Each number is 200 + 40 x the weight over its row's rms, rounded and kept within 0 to 999. Layers, rows and columns count from 0. The size before them is the row's rms in percent of the matrix's.

# layer 9 MLP up, 256x64, rms 0.163, rows 214-255, columns 0-63
097,229,224,171,182,203,229,135,210,219,172,238,136,244,190,260,208,259,212,143,210,172,205,205,194,98,87,163,190,202,185,165,218,263,191,241,173,214,245,144,223,213,219,184,175,175,194,212,135,202,259,181,203,189,168,238,188,173,157,236,306,135,225,163,161
079,155,166,131,260,187,200,173,145,217,216,252,171,234,225,134,279,184,297,256,146,235,201,201,170,182,183,161,212,202,222,184,207,241,208,156,146,159,198,260,257,210,127,225,214,130,222,138,184,156,219,204,198,237,233,179,163,246,266,198,190,239,232,147,204
093,259,198,245,249,170,112,183,223,168,144,215,195,168,207,216,183,225,172,156,225,235,164,207,291,166,196,199,215,181,294,146,211,222,203,175,239,246,195,176,165,175,129,275,310,228,157,199,207,134,144,178,213,147,195,221,146,192,210,212,202,237,232,180,183
088,260,198,246,206,154,204,115,243,212,140,231,194,150,195,146,213,208,220,175,273,204,237,214,108,171,168,218,257,251,217,212,246,190,201,216,192,192,252,156,247,186,199,229,237,224,190,254,193,257,194,185,210,173,192,221,272,291,248,261,260,188,268,196,153
103,171,244,163,255,179,169,208,194,230,156,245,185,134,240,213,226,198,173,130,163,230,217,187,175,123,188,278,166,196,166,205,194,156,177,134,226,169,189,167,114,220,184,203,227,268,239,230,177,113,212,120,214,276,215,171,123,195,214,221,264,202,208,211,218
103,161,185,143,152,130,154,147,222,156,160,185,228,204,198,201,194,283,241,201,176,284,243,194,166,187,210,227,163,165,195,175,228,218,110,205,216,271,258,84,193,212,184,143,184,247,231,153,152,170,206,151,211,241,204,169,200,175,192,181,187,221,264,240,216
108,269,188,189,287,188,290,182,125,281,125,226,169,141,264,190,180,199,168,217,169,204,220,148,129,263,181,203,153,222,163,147,282,219,199,155,214,182,208,191,211,178,209,169,195,270,249,175,212,190,218,176,244,163,166,207,210,192,221,177,139,208,180,233,181
085,222,222,161,211,189,204,132,168,170,241,297,189,215,172,215,226,230,187,200,249,232,128,183,170,189,201,206,189,163,272,228,263,240,238,235,159,174,165,242,181,193,170,200,223,213,209,202,228,210,186,202,185,331,196,144,172,256,290,230,214,144,166,249,265
086,209,211,196,205,183,174,189,173,218,223,269,202,194,223,242,200,158,193,133,211,218,192,201,218,238,226,231,176,184,247,206,261,217,128,317,193,216,187,241,238,89,113,167,211,222,217,176,250,187,185,227,259,178,232,201,234,217,132,193,115,224,230,135,248
103,207,176,117,202,100,120,247,242,158,234,215,206,176,169,354,216,187,214,231,212,139,223,165,225,130,239,240,214,182,185,222,234,197,172,249,195,216,200,155,215,193,163,198,221,180,187,181,197,197,237,205,199,168,231,199,240,247,206,177,227,245,258,156,140
140,223,230,199,219,189,201,232,233,176,141,216,299,172,142,243,141,210,156,136,219,210,227,144,206,202,207,210,210,247,244,267,157,153,178,237,145,233,166,216,193,195,217,215,242,217,263,107,185,189,176,183,221,231,178,124,139,283,190,251,231,190,200,142,245
102,146,243,115,275,154,184,178,228,256,200,253,192,256,110,187,187,181,302,199,193,161,202,226,204,266,216,149,256,255,236,166,171,225,210,194,158,264,242,251,199,162,215,258,244,238,202,198,197,176,168,262,199,172,208,163,202,223,192,182,212,175,156,188,144
089,210,191,214,247,156,223,232,200,239,183,182,203,111,212,184,234,220,271,234,113,229,184,271,200,202,198,230,118,253,204,221,227,206,220,238,222,236,187,179,197,170,205,243,206,215,180,206,285,230,122,213,165,176,212,192,115,203,165,242,237,219,208,201,72
075,186,222,182,230,144,197,231,176,212,302,178,227,201,207,195,177,245,194,169,145,184,208,238,232,194,173,174,126,234,191,264,220,227,170,195,184,251,232,156,212,185,52,231,235,176,146,240,303,120,186,176,216,199,208,178,180,164,169,193,182,249,190,224,201
121,212,169,133,117,129,163,202,228,246,170,194,210,198,234,185,157,235,199,145,210,146,224,173,176,214,260,222,163,260,219,239,173,198,219,193,141,149,210,165,115,205,271,260,269,215,190,197,227,192,139,203,209,197,209,137,101,257,211,191,184,164,155,211,230
093,266,156,184,233,141,199,140,199,247,163,147,196,102,250,242,188,233,253,223,151,180,220,130,209,192,214,158,229,181,190,174,176,214,216,184,189,278,249,292,179,209,177,204,154,241,232,288,201,198,179,268,223,205,205,194,188,173,119,208,191,196,195,269,228
094,179,258,160,131,191,192,149,149,160,161,196,223,159,232,202,228,242,134,190,230,181,256,225,151,152,144,164,119,223,247,220,256,254,134,166,108,218,191,192,232,241,211,238,196,186,182,197,234,195,99,161,180,206,143,151,178,209,226,187,232,197,175,156,183
118,266,237,273,160,172,166,211,203,213,184,143,153,209,177,190,187,201,136,130,254,188,251,189,144,212,229,166,125,142,241,192,202,261,225,148,259,248,134,222,168,228,214,187,226,210,119,224,186,204,148,194,162,278,207,173,140,176,200,222,238,255,195,220,240
128,239,188,180,190,195,90,122,132,269,187,258,272,138,99,226,181,239,186,208,153,176,202,228,149,189,157,193,210,168,158,153,240,215,167,195,192,231,244,152,173,207,191,209,217,287,197,149,193,210,214,156,224,184,174,244,213,217,179,205,131,203,192,169,239
105,230,179,229,203,185,207,208,149,203,190,151,224,186,243,154,198,183,218,185,250,173,232,180,239,247,189,216,250,354,165,231,135,170,250,219,220,248,229,171,236,146,216,164,230,167,202,169,220,174,150,164,120,199,207,264,150,159,175,207,174,258,201,136,148
109,246,222,170,153,207,201,149,159,230,185,216,204,284,174,288,194,195,149,251,174,180,276,207,255,203,163,216,246,158,205,218,202,144,234,223,148,150,187,225,207,177,245,153,239,202,204,198,166,264,136,148,215,255,204,232,156,156,199,296,229,274,202,161,208
095,206,216,159,144,159,251,199,251,228,185,189,208,135,241,142,312,192,211,196,175,190,247,170,208,185,183,202,224,174,286,252,99,172,195,267,168,229,187,180,189,236,178,169,132,169,266,261,186,244,130,203,177,198,255,213,211,205,219,251,184,174,174,185,164
092,221,220,213,230,140,235,192,248,177,234,213,314,164,202,273,227,193,162,177,225,222,162,167,273,222,51,210,189,165,245,198,219,221,236,191,191,254,186,208,189,173,177,208,174,228,223,160,236,132,158,220,235,211,166,294,184,216,195,207,238,175,222,172,174
095,186,216,206,266,218,163,167,230,204,149,239,139,176,139,189,238,283,205,174,138,200,230,215,218,129,264,193,238,152,247,176,197,204,232,229,277,210,172,266,194,160,214,225,243,199,235,206,213,83,209,215,117,165,207,140,245,193,197,216,151,210,189,168,233
112,196,278,271,289,250,212,280,206,222,197,266,240,203,197,249,180,184,204,174,187,159,265,223,161,198,205,216,160,248,181,133,192,167,181,252,197,173,210,149,217,240,236,127,166,170,209,205,242,168,208,136,145,220,239,240,185,114,183,192,202,218,189,175,122
111,318,311,230,208,119,216,202,216,152,132,200,171,212,227,190,206,195,224,230,238,188,230,229,229,202,216,179,202,206,142,206,244,150,235,191,206,198,261,159,158,155,179,288,165,180,221,194,217,157,212,216,217,165,193,256,184,191,188,185,196,213,128,284,137
088,204,250,217,160,223,273,227,175,232,255,168,163,215,209,111,188,194,237,273,237,156,172,232,126,289,216,200,228,141,209,188,250,180,207,224,190,190,236,222,205,201,232,155,251,252,190,95,259,178,218,231,184,251,225,196,178,190,213,223,212,112,156,231,209
087,275,242,200,191,229,226,218,166,179,295,211,211,242,200,237,182,228,146,179,137,244,177,259,240,264,204,139,146,163,214,112,152,243,252,243,195,184,169,255,171,261,192,208,198,173,219,190,265,186,188,188,257,228,226,206,173,197,228,180,172,246,151,173,282
127,213,182,137,207,186,215,184,223,182,225,191,206,240,233,206,219,200,270,194,192,188,184,249,107,159,204,189,211,216,220,196,227,240,216,260,117,160,123,206,202,199,162,163,240,211,262,290,147,264,251,170,192,235,228,270,166,201,175,109,211,237,129,187,151
086,199,192,134,180,231,241,168,161,137,215,224,179,247,242,240,146,179,266,226,224,250,167,251,174,216,175,188,196,193,211,268,215,269,230,230,194,154,185,154,199,212,119,204,224,140,231,180,186,158,189,109,195,201,195,205,172,148,142,167,282,116,194,137,208
091,233,226,153,232,207,234,173,161,202,193,211,229,155,193,155,161,254,208,162,136,214,204,184,240,265,212,288,154,243,145,193,184,211,235,262,188,252,157,262,205,228,255,150,179,178,205,202,166,173,213,196,241,217,194,285,143,165,230,204,248,163,286,112,171
111,221,229,125,161,293,157,174,242,172,86,196,255,207,224,195,170,128,191,232,174,256,272,226,195,217,236,197,229,177,251,299,161,233,216,176,215,240,153,211,211,210,195,251,125,221,199,200,259,191,202,200,217,258,204,223,143,237,181,198,164,193,175,203,191
096,254,213,189,235,212,236,157,251,192,204,178,303,202,199,150,145,207,220,194,180,146,244,158,228,216,151,239,191,256,202,166,241,204,211,191,146,229,242,177,179,224,127,266,175,173,194,200,197,176,201,210,204,246,129,210,178,62,250,193,285,217,186,218,226
079,203,224,192,251,225,180,171,241,198,197,185,154,155,96,226,293,192,225,226,173,178,175,222,261,250,190,164,170,177,244,168,204,165,190,245,256,174,132,184,192,224,248,261,221,151,192,192,206,202,198,141,209,199,226,293,122,229,226,274,199,254,153,154,179
116,181,215,223,184,178,191,144,134,290,207,218,207,209,216,173,205,223,208,220,209,258,221,158,245,140,169,189,263,244,197,227,258,121,209,162,129,214,204,189,246,181,121,193,216,145,229,179,198,143,209,155,127,211,238,183,241,249,188,270,276,239,186,202,133
095,191,162,225,226,136,262,259,184,229,134,189,202,188,203,277,275,178,172,181,179,258,187,205,187,211,161,237,198,214,218,149,142,276,183,260,214,276,244,174,210,215,142,232,285,190,198,103,273,206,219,210,179,236,191,255,241,228,192,226,183,198,218,169,212
110,203,216,220,224,203,122,165,207,222,173,232,181,196,195,201,232,187,214,174,223,149,214,226,190,156,258,212,237,188,147,153,209,220,327,141,213,248,216,214,168,190,149,164,160,113,161,198,253,214,166,247,151,163,306,209,203,207,189,239,189,231,103,222,208
091,160,191,161,261,245,134,241,183,259,173,178,286,160,208,175,217,216,207,192,197,223,196,198,209,247,197,204,217,211,187,173,162,146,206,334,194,92,179,131,196,189,190,234,245,203,209,144,214,192,193,139,178,202,208,159,186,203,156,277,197,258,206,250,242
111,191,296,127,220,224,288,214,222,173,112,178,207,177,200,222,188,148,205,146,171,213,185,141,137,237,171,194,248,339,152,246,228,246,224,232,214,161,207,163,219,220,176,205,180,209,209,168,270,216,208,155,215,170,184,218,206,182,216,203,174,208,191,138,173
137,217,273,147,223,193,141,271,238,205,172,223,201,209,163,241,254,206,120,186,177,180,202,218,200,246,220,173,212,291,183,299,156,195,229,204,218,168,143,254,100,146,217,227,229,187,260,201,234,207,222,188,217,233,263,234,205,182,254,162,163,174,189,150,210
077,220,246,202,221,260,183,113,180,244,164,260,206,186,199,169,165,197,218,178,68,250,239,263,266,224,197,152,205,149,249,238,225,226,211,230,229,202,299,225,193,199,197,150,202,199,242,251,185,177,207,208,169,203,179,262,210,213,223,289,220,188,212,215,244
076,184,163,184,184,188,168,180,165,201,148,285,278,152,202,251,205,180,192,140,188,230,208,255,170,192,207,235,211,117,263,174,187,199,188,159,252,228,182,261,203,215,176,200,164,169,230,174,296,213,144,156,174,239,250,236,202,196,258,299,243,142,221,185,232